config.yaml
n_head: 1
bias: "all"
parallel_block: false
init_std_up: 0.0225
init_std_down: 0.00529
optimizer: "soap_variant"
lr: 0.0124
schedule: "wsd"
decay_shape: "linear"
Each number is 500 + 25 x the weight over its row's rms, rounded and kept within 0 to 999. Layers, rows and columns count from 0. Numbers have three digits each. The size before them is the row's rms in percent of the matrix's.

# down: layer 5 MLP down (transposed), 512x64, rms 0.273, rows 93-272, columns 0-31
# up: layer 5 MLP up, 512x64, rms 0.276, rows 94-273, columns 0-31
down93 104:472490464517516490463489517507501494521475474526510500461502510483487446515521513525485482499494
up94 104:537513506516493484493516516535508504549512479518490502482510502467480532453518496518491511447524
down94 108:510497559498518464506512518513481470486536569471519503476528510475531517475541480514497516494502
up95 096:481535528500496464503503500532492522511533493514518513513535481507496485469501482493563473485524
down95 105:490490447505500478516473520490526484507495488523497477495563467492492510519475498506519468509513
up96 086:505528557498522493489496495543441507493505514498489488542564505483522502492488531512490503521486
down96 084:510531530518533544501494490504553499502479515540505466488455500540473500478503538494479485520530
up97 093:541513517491558486481491509490479519468474532450526486535520444508458491504468525446533505471519
down97 107:535477491534481518505487492477499446470544462482501477489525470489482502473500467528501517523511
up98 103:570487479492533465483504510474484458470510531496509444483535492474542492526451522495501530515516
down98 108:529527541510480498525467472469460515484526494531501533523462513502447465495519508512490482504506
up99 107:513472495511498481511514523479490488521486523507499477512559484517502467558486498539524559481494
down99 107:496508490470538496469470478498504528481467467544510522495500499489507484492511492481461489540532
up100 099:503491462498496517482487507474460498569494511466512508470505522468451487503469521492511485510452
down100 105:509475492514512522520513460516515539493490508511500514499467490494507499470448541522487486480459
up101 088:508443500532526540485490499495484504493526490464500462493500486474454522510488475532480531520506
down101 093:493494503522476433508527476508495485475522526516462475455501518506531505489467514460467460533490
up102 103:526515515480504518543473527497484494520486512523488526492483523535437546489526486506518436471490
down102 118:534486520477555466528503513498494482467497498482470518536540515507477502474498483463493484486473
up103 084:476532499533526540497495487489516512532489520497471485492478490552531523501487513527518545528506
down103 090:470507512495508489502509489479511533504478495500513485513492545522520459475504488475421497516504
up104 101:523478478473486527482501489544477529523474472478503495527455519504477513436507486539508509461535
down104 096:571476518526479539518519491512531519486497542489508503443537474511535507529481498453515509506509
up105 110:517481485525496520513487498484475435517458491481496484475531484528556539510494527501531488534490
down105 091:501511512462481517468523518543479564455489553512500516517485513500504466482504482473462510465544
up106 113:498504513504505480437546490525510504511499514470518469481486469459461523564473477500505513477470
down106 118:476527534499443539523494503566504501475501502498484524500546563458453492498509511501509520503518
up107 106:501487466539461502498513523503456505524480495460520509497487547486514524533513502456545490507478
down107 102:468502530484522504486475542539531508505495527507506464511481505497508513470467487495539512533533
up108 082:522435470538460475512499492505466488541467499508485482453497518501507476498488479503499485468498
down108 079:521490517515472528508507530507479505480502448475452499499474501502493511529504517472517530482507
up109 101:492442501503495486540489505505481484518519511532481495526513459520484526535472502562508478493452
down109 093:478549503514504520460511509485482484497519501518524528505482493481475489487470511493491529520517
up110 111:494553524449515516449503469504460453524483533527523504537518465531505464525505506512504492515493
down110 118:532472491529510517513463541496514516491472515452475475490497467525511516500469526485545509507541
up111 091:508515505529490501496475478517436500525511459484478512533508526497502495485530463482498469477473
down111 100:520520532474473444489477506485505553500497476519499522473516521490470521512493497479506457497475
up112 122:488539461475543503461471449512526498495488530546480467471481488553469544530522538465532492485516
down112 131:483513463479483498553495440511524514504514507510499465507489536571470510475533503525534523500485
up113 101:521535497491488491478473450489540522480517455510497521517532534550479529508503495526510518476502
down113 112:510499556530503473494491500446488524472503506515472508489512503484541447515531477516535485536494
up114 103:518512472544540480500502530528533469521498535472485455474500495534491538510519509507501490498491
down114 095:490493485487480500487508509458509433451505517481527524458519464486513495541482514488480513522469
up115 106:482512536498507513481509503526489516539467523507478487508498521515468477485531451556511509536497
down115 117:508491512525567537508512556476480479510467526508523507476478492529472526499519485491503536534498
up116 095:480492473477517496496491495489487520551463492453502458486498508512492498562511494467512450501502
down116 091:488505486520458500457460484494503512505517526485537514522499524513459492500521494522478533525511
up117 114:502538535521488511504509497529469515554459481479466512480514514444474492524533523498510505450510
down117 122:509473462551465505499498458504528482496482532481488518498484483513513469493511537511532498499486
up118 106:469479512517477504504482466520493556480500520507517513536510524547497473471484503520503534500508
down118 107:521563497483488500468500492518461492502474530517502492506535480473484498485481514482489509473463
up119 089:463506510506458508468481522508525499476514476520520537508527530537475541463472525474521479526530
down119 081:479529489528501479554519528472485510489515493478417458481510457488501460508467490540466519469504
up120 101:508491496478476463467517508516493489477548501518493551497517461538496520548431503455527502492510
down120 106:475518511494532511510467468478482538477454486502528484524497519472495459489518506511475480529502
up121 100:531448463484470530518473502515537472497515482476505492523489507466499492519503514485524486522522
down121 109:480489452492481499516438517491511513504490482481505469531507486492520439514541500474480516469435
up122 107:468530544532460465486516456511483495506491496510474494497498513536518475516563499493512534483518
down122 101:529511473539506487508503462501508485489518488505471526520543482522511493514548450504430494514498
up123 099:550504476470454526470506484490506477502524483510504507481511474492508530482487482544488492459516
down123 097:497481433500537459491491500502521486475506507510500461461486502525463482536516443499522462486535
up124 091:512478484555445498498488509491517492515467477530536479524495493466520540506478482476493508490550
down124 078:527515503455451489435474464476486488495520498506543480500482493485531458494499528521504531483478
up125 112:483524453512497446495462508474457535528474502545460477492497498491516498519466489530508532521492
down125 139:496506485508501510519505553495526466538487512460486464501488506522516474529543493448460469475460
up126 072:492508482475503522488480535472530493485510467517556518500543534477487520487527510511513472485492
down126 073:441452483546536499510497502493545503505528501544494454503498537470514468504465517486515487475507
up127 090:465479469486470520472502512471471500492496492456542525470529491501484522524491460487508518473496
down127 101:473525451525505520507540472533510508517466544515503504490522496475541474506477493481500501498474
up128 107:503445487499503546523449554470515484532515514480503512444495498438524509510484543546507534510461
down128 105:521515528488499461473489469517522482508509503486545507534514534518465485483518476499544506479519
up129 101:471537536504478476466553530537519533532499526454508467497472507504506504522470485480573526497497
down129 106:552484504491505532497469468478531486477511500512484484466521467540455468511505484501468505474550
up130 093:488531494536486481504501514495526462502504492534536473467500474509488485519527495548473492479531
down130 091:491544492490499491469492523481481488483497531491567555502495499461495490535533477473511511519491
up131 091:477483509498499491473475496529469474542550503437508454500507557487523522514503524510529467472492
down131 095:505505500555475498485536495502488522471485461540510537470468508510481456505480521459544503486491
up132 102:458490510524499514508485471491487469493517496460471483479531467496504497519500512462493480518487
down132 096:490555460528501511500518531554487512582449455497520516535512514457483486521495492554497491486516
up133 107:534505522515477476491499510514534528523534513507498494509480455511526519490474516434496515472526
down133 107:522506464490508430522483491506486505532502469526454506524506496499491487511481450544537497453487
up134 111:507526522474517489497493525526502481467509536546521489458488469557503502571462479482501495520508
down134 097:529466479507486525529513483488477454544505529511505469504548495463464505492514514515462502498464
up135 076:486518524515549449509504500522495509478514515474487518478547530511534513483498487480517543511515
down135 069:529454469522448479494523499541525484519523469502521521481493460476498519498466486534496478481542
up136 094:513499510519505486433474503552487481478499448512508515514537454505480498479515507487523501474527
down136 093:518499501518505501524501456495509506489490519519476498506533507528486492496472558470447480490479
up137 101:492526511505504517502467476534501533509527502460460492514527474513502520476544553460476492489524
down137 119:487502434506556480468490481474503504533452537505513478500460507466459508528481510523481482479463
up138 090:468517498509532491467451535531503528495482519524520485496511465540502479540531455490504523454518
down138 083:520494446472472461496486490458508512506484486500497483521510461484505539474482532478488506464448
up139 087:487519481465492470522472547495501554552512485501529530489487546475478519490533506520498511487525
down139 092:484466492523496463535527531492508483544501522533520481480565490484472489504482541480483509484509
up140 094:488508526489503471505494502517464440462487539510472464476488461533468503472483476479470534487483
down140 084:463502512478480535514491517472483510484519483481489511504487485438477486487511523527519493487466
up141 105:508454523456505537504518551523544561503485500525510480505518544531532455485496496521503478492512
down141 115:478479506528437464500508519532509510508548528484484486491509481497505475509526487494502532493498
up142 102:487514486489493568488505474492480545548508503523465524502510482503536474502532492508448511540474
down142 088:515536534493491510464517523531514518464489480501501487480490463518514526516523478515465521521569
up143 108:523427498497461495471492535505492483551526517473464513493522511520539508484496485488509497521461
down143 116:507515498497535512510505462518538466505493503528456502526491493467541448517481466473483457508519
up144 073:500461502525531475472468524534457516529499456531479522501492527513491460485530489433485474478476
down144 063:511520515489466513518494441517528479513503542504504484517487475467486491489519489527525491502502
up145 088:462502457496490464497485470468501533515531468489492499488513438542487517436479462497490522465496
down145 084:519531519531511514529503540465494507498509460516536518507526537543508471541516459505497492483493
up146 104:467548519500500476508480525508471474536509535457501483519518459501474498481528474455520519497496
down146 108:512515514505514503481498510501459491470531497480517541529509537489477473495509475489543494478456
up147 108:526476490501492483491507507473508502547491472507508541486533487516511522532471486470505527509465
down147 103:545515491510536435505517519445491469504461532527482498528492478499518520506474497451531530477506
up148 105:490504563495488499468512522496468494511475546532508488482472528472506510497518488523518500484517
down148 109:491482498487496516500520487497461515497552528507499439477504505547508507475547526521471513531509
up149 129:473516530516524504465472521539472511483455516496497500487488492506510491507460492492526513482555
down149 124:531495490521489474504525486552537503530444537516545494461498471515504506527489474465500502509486
up150 100:498496473469475494493474463457494453494515528486510500521463490488517497481497487533445512489484
down150 101:499492525498531510460469532491513510516465470503492435489504468543528547520457509475482507500466
up151 085:527465517503484484504525511449536482521533519524502468463488497509485510504503525487480512499516
down151 083:468491487533473519496487522478448520492491490514509458512522488514531496501511475498544506528456
up152 104:484516476491516492469498532532444518479481469494529495500506512476485505557475511504546491483543
down152 105:495500508504465493473430488479508490464508501510513533557498480475488517505506520476470514507512
up153 087:502529519500442468487541523475502532519528515547472473494505492489467513529488495464506553537468
down153 092:485493430503493506504508504515471496486465453479499471464481508514506489498495463541494472504482
up154 088:528482484509515480474474515485527441523494503499496482478481531541483507483545470520502559496489
down154 078:471505471549510475514486489469509493473518463530479512504493480462470510532492465496445455497463
up155 119:496488487507495474473478470478493491497551475524519519485483489530457496540513500494479479475476
down155 111:490536512457527495469469508550511529493542532512500536522492498521507462545487498511551492487512
up156 101:498501551532491479471504524507504488515506495492505497501514503477504472487505514494563484505514
down156 099:515482505540528452513521485489518484548487513474511508516564513466546495468495486490512497478498
up157 117:506454480506472481511504466517571541533468505520467506513487542504517518509510478525482491518491
down157 115:480504484529498473489476491545474536528484476535526531528519497521515485480517442464510511495498
up158 105:507494480514519499545516544507459514543466509508533469458486499438513505473519492527482528525461
down158 096:481508481500523513515462504524485574541486510481512501436487512498543536495487524496491490503460
up159 116:515525492512519487445488509531506495539461535519512507465499475489494512495515524525512474462528
down159 127:545503459513507521496452543519508526532467514536511531526446463519487460519496544530529496495511
up160 085:519465545520529511534499535553464468480526500490518512489548491541488490506475493510518524475505
down160 086:476472510469453483483513479468487508528478432492496482489510499511507507500477505492487481537466
up161 104:546505513543459499499494486477470502521519525530487474527495519519477481524478497495510468481522
down161 112:518519505473514496509521486534496526523502485500497543530552494546513478541526465497463453450511
up162 105:512505486479513533466506548492500505502494485509510494483494471487462463479524492499524533507467
down162 118:504502464451506494541514492481485468468470560533493501476499512517472493483507508483541527473506
up163 103:502497495505485546474515524505514533514471528445431510509501493518537518464488495503492540493510
down163 116:507511524485522476546500487495531503497491475537516454498497514483510505491489519508517426496517
up164 089:532479464516508506511479527466515464557479530536533441511472509481518455492504529536502512466488
down164 081:489499528518450565470489494499518486510475502507523518531516539502498508462513524485494526489491
up165 097:478534467476445555485484562525495507516493508485502491506509512463499514507503513522493517530462
down165 096:479476500472477514474488439458464497515491518498485511461508524519488491489488477477513544441486
up166 091:492482516519523474525497514519475498473483514488490515511471494510485465541522506487487518491524
down166 074:507492495492494504500537507495495544541530487518479493491503499508544539510456484531520513518475
up167 080:461492520491519472453534522526485516526537518514514483501454547495473540504506496496519454510517
down167 095:532511514554474528481497487497518504508509482519498456519551520485516511502459486441486497536495
up168 091:522455477509471486526478515563498509523503469501459439529529479505505521536495504493502485472463
down168 077:485543515492479486500517547477478516501539502515471464509447493515478487484501542527473485485504
up169 092:487515515500555491484483518513444529492538532501499502495519464500492465490507510511480540499542
down169 085:543494464489481521443476496505503530511492475442535505501535517465561537460495551485495538529471
up170 104:517484509544501509498446471492494518445479483453474517487498478501472519507516499517503456466512
down170 088:525535469421496556517504541502509495503490501504540479488525489527553524504510508499501509489471
up171 103:549464494473464495479522541541521523508508548502537517498483492497495475510500495502513481499471
down171 112:457502509498491493509493513496456463484478483492518521518491508502558496460499520514470447528465
up172 086:513498506535482508511504487475491480522489456488490471475491543521494463526496508539491506481555
down172 073:471437488506477479505503490519490507460495500476438517482458500480481515506443528485506461511498
up173 107:509488491498505488494532491559493438514518495452489477483521470486468511476490514494475506496499
down173 107:524503476501494539528484512493546464525519540519475484514543462495490530521517493500518529509497
up174 097:541504519499456514484482498471470515449529503507569506499458485504525495500489527487485518477452
down174 100:503519494521501517516530556499468475501465450485484544495469503488501495497489489505469490546476
up175 096:474542496521518478512484481520509528504548543525505464522471505527464522511532481522511498488512
down175 105:508531462477486516539516504545529533545478518488540462475501448458523501501492539477508468517506
up176 110:507460509486474463471518508494518516542487534482505474502503485562460494496476511564524517485463
down176 108:493499521489499471475500545494480485512521517485500490478531479456540523485481534477520520485514
up177 096:540512517519508501512445472527485467532544496492459541501475474505512504527550483536441506519516
down177 082:510518452522509499529559565510512526493530494515494515465528491488507503512499508546515449483497
up178 090:551482488495466515525473536490493494501506544469507479494467472504522524499493549496462492512510
down178 096:477527494465543499479510544527490496477507488469520484525470543545491493497528516478439490510526
up179 078:459491510438552487447478508469530508521516477535520514486509535496478447524497491496488513483498
down179 074:521480452503479517509459477537528479495501516514492529468490495461467515476469497484515514489457
up180 098:516466495509541511529451467546464484515477514502516490521498500533533493464468504508516505534495
down180 094:490521552537542532475499503511530497439495485465441479503528475525511505513471527509522481527477
up181 103:524506500520512454509477476467479493513479485509560494501465475436531517481492539501518504447453
down181 093:462506493508495514498495466522517518478543499466503506498500541489534495493485517514452461536516
up182 085:517498555490509455540477464478520475475473458496468468464493512515504512495499497530499483473455
down182 097:509463514472503484518486496513513509478483556507530517470487512494555538533481529462520505522518
up183 093:483515546450498502480479530539483534492477492473534495450498505545496475494473468500489523495507
down183 085:523489496490499499509529514456469508477492550525505463488523486513475509534497472476477462506466
up184 096:516475516483471470465499497497512562492535476436550500476500511535484513476482493497483538534488
down184 097:504504505470527462497510531524492487504506557496443539533463540505518468518528490510510508458494
up185 094:508517489500529520507498524489472537600493501507492461489478506505478521523502511522504506479527
down185 084:490533519508504524475507510458474533537505481515495568508487489467490520500461509545485470474503
up186 133:468485510464505530493476486501508530515489437483505519514496503433518497498463493495481457479485
down186 139:523551521519544522482490469528477536520490493489483507494506512500490516506508533517544505480461
up187 101:515507501477460503507524491562500459491476477526504490476513527499478545480510494469462515504507
down187 110:554517491529480473480519452537482494474486527536474544491518491506529485494487494515497529509542
up188 085:494502485468535551534499489514490468587497509510501481508535541483491541445508507523484523539529
down188 070:481516529533524533505513494494502523481501535501535527509473462474479501507522533468487509471510
up189 109:504504469532533489541508493466493504511436477503513496496468485505542447496475524466489505477501
down189 106:488465506526481496506519485546487541480492554490505508514504519528528505480503531527501444527544
up190 086:539522473490516520509517515529523509511500500481458517472535525484465512527473529526501477472526
down190 090:525490517532508495519425537485512512490488493473530467557534466490469538516523496499515530536456
up191 070:542533497499463495511496468489545535522485533516499544505505487474521493482470517490523499463509
down191 084:498511465521510486521509422518497504522497495546505524520538491493538506504510480508462470505456
up192 106:519516512450525508482473499498546486522523446507465504489513518482513498516523482477505504472476
down192 114:449532503484478490487514516556464510482487549532522482513501499533463471461515513492538481514553
up193 108:526521481508469496474518525483470503522476468488467515454496486485511495465538495551493482497490
down193 115:482486498522469498540447501522516495493479487470470504513506487507523538503457473463523530513532
up194 094:485484506502501518480498499500464481502510517443517476481531463498557514459495527510497525472519
down194 088:512543490505493509511512454455511534476485490490512515517519486517492507529467534503465457505449
up195 097:469486514464499514505498462515475515513462471467520515516542488469498530470506489510495495512459
down195 097:460538484505465484491522508495508517474535562542499497475518480517467451507502474546508498513497
up196 132:524549481487503496480526477520483501498512486483529486529522499491464522529508493518486525512465
down196 128:535491502453511518520498496508520515549474485512433479476459453480531490500481529520482488493499
up197 089:485487488479490509475524529559511491495491523492493528503509519518499485503498491534513457561482
down197 097:480478482467458516502482465474494515501520470516495475522514519555490533518469517498508539492464
up198 091:505536520503572484486470465508493464460484507504489461484524498494484551488504471520495514474484
down198 091:506504473484491514469516507503493544521496510455496455498522531491501472462465469494545522469490
up199 066:529494484531521505469468533474500511501494477457511438500471521507525471471530525528497506517513
down199 071:495525478578483528520515493529506491485483551568499512508540520478482469506510456504496510459497
up200 079:512546527506495511468458497532504500510511542525525455493537513489440479480484517486479512488531
down200 071:494472546537554476487479542519480524501544498485486509493492532506492483468484533442492522495498
up201 080:471512474490513518496499490472542499509460481466484509520460548551507488527470519494465530526521
down201 071:476478515485516521472497517476484479498530501500502485500501530468476488480477470465555469512445
up202 097:536485522474485512487501512545464491530493488493477482498525466512505493450479519504489476480426
down202 089:511552494535463518502549494534538505470521471520535539515512528499471472449513489491530505516500
up203 117:508483483541478496480465512556507493493501536516447500434485521539520525503467492498526511537499
down203 099:483504547485472540487489511464484536510486493490437475465457496463476500496527540459514534532482
up204 099:517495510500468502528460525481460512517518509462518545485520533462471528468532479536498491500482
down204 103:480468543540505509494559487471533500510473510491527509493499499472524531483479533486456472511521
up205 109:511486493463489503489474518501506484561504489485505492522441532475466553507503492500526478490512
down205 105:490505492471497501509477530421488491538543488507524488516466481503482487536481560488497502499492
up206 114:510484498455491524535503479499487468512537499511490481499535487469519537516484497499477537524454
down206 120:571562539490488519440491528495504512464492460526481504459499482505502478502514488526464514531513
up207 100:480531499473505505523499497482524470514525498492455502489472512516470519508508494469479479483507
down207 106:515519452513487488506526479515504492533493472479528495487545453521475475516497481459491543514480
up208 118:522472512491464517458500492453467557468494521475488533522512494506522550506495525509495523525553
down208 128:469484462503509493537478496500521463503504483505489512507541499482504519498520465488443491483510
up209 108:511472490540504489482419497512485513464506514485469511524484504491473504479529497492528478544531
down209 107:475515515492481540448478454507487486514508507465515494467496554484481518517487523556485485520496
up210 097:534489529467439531522517554500502499509500488470457522494506485503529503494479518501496519472488
down210 079:459556559502495508472523513514508518555501492482508509510486523462528452527466467504494444510523
up211 090:516509507515487486489541487520489494469456497534511492524512487580464543477469517499533490485483
down211 079:469524485481518503488546512492479514474517507470498493536466484470509493514517487495484510467511
up212 098:541482486527488553510492533478516525484501520518463552476548435531484522516539537492495528536518
down212 096:503499512453511523473541495470491504508521490510508473508483525479483484494484464482472464520508
up213 080:499469496486472478554467455507507495515503451503540494534468468458509495474519481513497473500510
down213 094:483510542519512469502498528494477516474497539476509494480469489532482472537476446483510515497511
up214 109:521524468487473559494503503531524462529513527485452519492487507486533532518522532510514487525453
down214 116:532499521493539513503514485529514494485494505491491476524499494473484552451533488482464494503502
up215 109:542492526517497457530509510445493496548521531515468496487532470493511513512500490493474519521501
down215 116:497488475455502540515517521495521480489551520453511437492515517494479490524480465524471530485470
up216 096:475566506515452497507459490523515513505499489462501527480490495524504494501520474485518489535488
down216 099:466478513532455470456534466508484524505505540494506492524536506491511463497517472493489470476505
up217 111:458478506450466515516526510516491512537476463505484481522504542465516540496499521525519532524498
down217 110:545515547439502474459473510558515500498513496517500463499474496513528470499496487510460482496497
up218 079:511494535467503485519486492475516479477513504472502520460491474548487495470484506480507433517556
down218 084:503561514523505507551519507483477524517502492523521502497577512506503481460489454494480512537466
up219 102:532531481526462440484526467514457513501539486488527533503484474485503507490501491532515526505471
down219 098:474497495448497515478478515489505501497560486557534504510452517518494469506520501537510509543474
up220 109:521494522551506470526452508466492496488496469448533500496493501441515498462500523515507493532499
down220 107:505506522519525485523517494469457521436491524470516489510507479499477489473489521504477500517467
up221 106:513484505500478501494480476502526492506487524496510528471496472554506498566527492453508452549468
down221 109:492515482491476501518480502496520492479538501529542516471491486491533453557550496524503483512449
up222 114:461517456512509485489442512527493499527520533469508500513526435486501511539471496520491500479487
down222 105:549497548492497499483547514506527495493505502556486498530481522552487502473478474491537493494521
up223 107:524486477535505461461488527450537565516505520488523552499495504478485503529494521517543509513512
down223 105:473520472473506535507473479507507530505503446512506518470528481494503504496518526553472443519461
up224 098:508517471495454511467493531460531519477546500494482490458505483493515516509480554461530455495531
down224 096:502496559509547505545524465540498492515459520486471513493545542500474494492492449474469521522474
up225 100:510495515528470505502467540526483433500509487481520482505498488476555500473545486556478519492505
down225 095:500505507479525507490523461490550512465471479506500494499478493473534496501479508517447451521504
up226 116:514533418471502469488502538501521496476528487511521468524521478498519467507531505503505510470479
down226 109:538546553509493499526498465509506516445507500474481484499468505509494525512533505485503479471479
up227 088:462485533512505494467525478505531489520524442512510490505495494472458490497452543511525522446485
down227 076:509479520506505463493459488442485507464501507493498503510484508521482521524499478490498451504471
up228 104:515521515543450452499533500468521463504504489463525514478502509493465539514504450515486509502507
down228 099:480485554498533471512485520495496475510448525469516496487502467468457498485452507501498488469489
up229 103:511482518509523467438492457496506509511510519568481498494523501541481550518448492509514506500495
down229 094:500533528500521484489522540514482499520495487489513508494523534511489503503474493430512529445478
up230 102:496513497514502455502498533476493506522459502495460484498511502544492504456483521490535476498496
down230 106:478503524518501518471513540546527454526494517548482490499459528477465477451507499522536477499547
up231 105:483517528511540548502485472465496497488523437495505500472476462453498537473519480471492519522474
down231 096:541497503558511480461485452507533474505468513480500475565495530488470524479494504529467464483528
up232 102:504490549573471505513483483532504490524468492523488475469455518486487534527480492512497484533525
down232 096:484502564498519480539487481459468530485509477461518472472504523483531515484511511515474518469441
up233 097:528507435479493490494490495470488499553492535507458504465479493501487484507494524530513465496460
down233 099:490524500483493500480473508512460456517510484482510504492537551509533514496501470504478466472494
up234 082:502489506465510479508502491509473466514522503528514512519547474518534497512494445528508493514522
down234 083:546515496530504513462460498495465484491495444509525497462503503516488463497485478524471465564487
up235 120:485494478427494512477502517545473465459455466491472487495475512524480480474483470503516476528524
down235 100:535506428528516464507504496475484533545477511537513483533511526490506496503469485508458484508483
up236 111:522507486498507483528511533483509503541470505492499561540474456462514469438465524482488503508476
down236 098:481495506481492521523505488504529543523499479497525509525495545512458477500439481510501543528474
up237 088:478509525465501473517496486476510504482469526519529506512492497524508497518526511483521523500465
down237 074:509494503518506500464489497530503462496495552480483522504468541496513496458542533471538490491450
up238 116:496511509515522498504507510562490471522494527442487521526498492479511520468517525472533482466497
down238 108:518452486510454490512483501519517523490528516444483499486505524478517529512488529518509529496530
up239 107:487514499499475524507504523476495516556471488445469489489511451471516525535496521498488496520487
down239 095:508486509463478469504501506515470499487517535529479451527474530521536474504507503507465479491512
up240 094:527500556496497461507462479501499470490468449524519542498534528537521503499519454499457475472554
down240 087:514498472506500497535510500517548481540502576499536510515504469484542474520514529522466484502494
up241 104:521488503491470465518464460497527514510510514474470468520476522483487494554461518524518507506490
down241 109:478509422480503520487535510510485480493517504537443507503508515530526486492505488517539501501518
up242 096:528497481482427518508495505475501480522510504470506511459487526497500453490520537521512476518503
down242 089:478498486508476499495534461572537490514546474499486515514492492536475473498478507470470535494461
up243 109:513484517479508474489490510503512492515507465481517454549515500473501518541465504490485489490481
down243 108:516483486522463529548516520476530475509508528553479520482525498518533495503489497536513512555506
up244 095:511478544490506516482487506515497500577476494484502493479491482510548495514501524499544441540519
down244 114:480517508514513485532517466521537483490486441495504487530460533469451498548513503482492496463515
up245 086:490494454488498509495477516477543481530506443514488519480459504484512484473540460481484476507558
down245 080:503544526535498492471539491498499511484577484507481542504459513484525454471441516495477534510524
up246 096:537503489496507491486506440542507453501510504513515487516540482506524505479466479444493506512479
down246 083:483446480471529532455508551522491502516510494495452517473451494481497461505525491505508515449509
up247 114:504495498490518475543528567462508516513499490468486473527480460517533520490497501490534526441470
down247 106:486464472499495482449483480538483545491494551503483500489493458491516509513503550534461469464503
up248 089:539550468539510507478501501499453440448537513528502504528492487480491516495483522534492486525511
down248 080:508463503546518504513521579488500548523508480536519492496488500470538489484482495480500487495455
up249 096:508475472438444519531482535508516464491487507478509454492500474528518503512470530482471550508517
down249 098:497547478530519561499502525512484557517490536492493507508555508458531537520486508528547505529491
up250 099:501481511496501525513489521507497501500484479548509491515516484467481494481463483523486496517471
down250 092:481515510499484549513502509488509502466519516515456463462499473471470526487513504542464524484524
up251 113:478498524464483490478496532493513512508538460421485479498506520498476504545508487471494475525501
down251 102:471499464534526514485495504494486427475519527510486471497471482494480514467535531520516484531460
up252 086:460522483454477465478474497457512478517453494473522481496522524449511536511511513491533523516479
down252 093:498476488519484511557543509464501513483495499443522495485504476451520517536487534492465515514460
up253 109:501498486513511540499519497463552512491535484496468515493509481499510473502574521497498503484484
down253 105:519510492486475546506505459453520489495469450490496506510476532448532517468483507510474466514510
up254 102:513467559508475445488508512490501481494462516464466500524525529506495534488496492470500472513531
down254 109:514471476505512507502470499520543515461515466452514511528467482515533508510514512514456506516540
up255 092:542507530466513519475515523463492505471449493491476487526460495536517519454496515506502522498507
down255 096:502496463516512485497511514523533508482479540514523504492506544453547476521509472464482503502511
up256 080:481490460485499502477490523498491469503489470531514504541488501551552505497499489533528518520484
down256 069:485485531524534474525500462499515474483560481524477460509528504470472456486516464472497508502487
up257 118:495558478527520482492450476503492504482491482483519521493532508508518469467534480513510514482506
down257 115:475499463550506484488513509478489517546498518485528465510531466499502523495483499512524534503513
up258 094:509495506528535480481465500491500474498509457456463530505536513528516485510486537526481529489510
down258 125:489497443486467492509524480520467512526483481479512442493531484472482509475496504468437478487477
up259 102:510503512483499484470479451472476498473493468500514507496479514481463517504500495509484511529497
down259 113:488490488516488506533434455501496523514474472476548480511497466476524472501531491458518495489538
up260 109:489503481508475508490519488516508500566515480509505521492472462532491499498423520496543458489555
down260 097:492506551505516537553477443483530493503513473488454512512484515447469486484499487485485503530498
up261 107:523511538467529497509524465482546489468506520513514516506485488501506479485498513496496496476537
down261 110:486489500522505434442511499507531470573501504545486486543498505508504488513487484470499521516522
up262 099:492520546433480547496495532484484490546514490509468515484499464528456442450469526461512482520485
down262 101:474512511491501488489525517518513506490543545547540479546512505483501456476476471484467511497504
up263 099:513489509501528487508486480494480506509444478479516507490478483507506524492495497502532525568489
down263 095:480490493477500515479502526472510510481513510490521531494461477497518503472472536556498456430483
up264 122:529478508485495490503497451509540516523470445512490506532481554464517549501510482512487477488519
down264 093:458534498480508502506491477533488480456472492516479448459525471520465513522499491487485508500540
up265 082:535509509451538490470523547491502466498467461533514483493487492448503516459504504526507510529462
down265 082:521496492518460516476537503495513488482474540487508503518484471514519521516494513489499460484483
up266 093:501506509501482501495530527494563528504529507524444502501496499503467531453488509524520560507471
down266 095:470488536491498543502523474449477499486467507470503506478518479492455520540478506503508511502490
up267 095:497490482483464564487480496519518521489504500522520531481518502461518488495529492488498460521533
down267 090:501509519495528456500495476488465480458510515460473509463477453494490474506448493529531527491515
up268 117:512505441539495492551535510507471488535478481522464497501508495497528499498489518500492526516527
down268 108:457487513490511549521487480485464546511490525504465508536498484503525512519483501493480464522485
up269 100:503518498501498540484507552510480490525491519548487468437507453483486496509490518472498511491507
down269 097:529506519504499505506492534530484461477516499489498507461560481479456495522531432534495504560504
up270 110:553507483484447468495514494496477528514498511502472525509515532555503488490483552498496518484461
down270 102:476537536506542520492487499548504512503501472520523490530458554483481461523506451501486477539499
up271 121:486528501485484503467504514538495486547436456459499558479514492479469482512487518522514486497493
down271 120:500451526533495527501482478479489531488537492484570505464488510508511512524543472516463516515496
up272 113:498528500489485459521506466480554527511492454492471512463498516484499502463525482469489516492479
down272 114:473478450525475532486539546507499455519505488509499509522483477473535466510496500553476467470526
up273 093:499523492464444497509494499520457486497536503536519482455540489508523452500510476475518552500505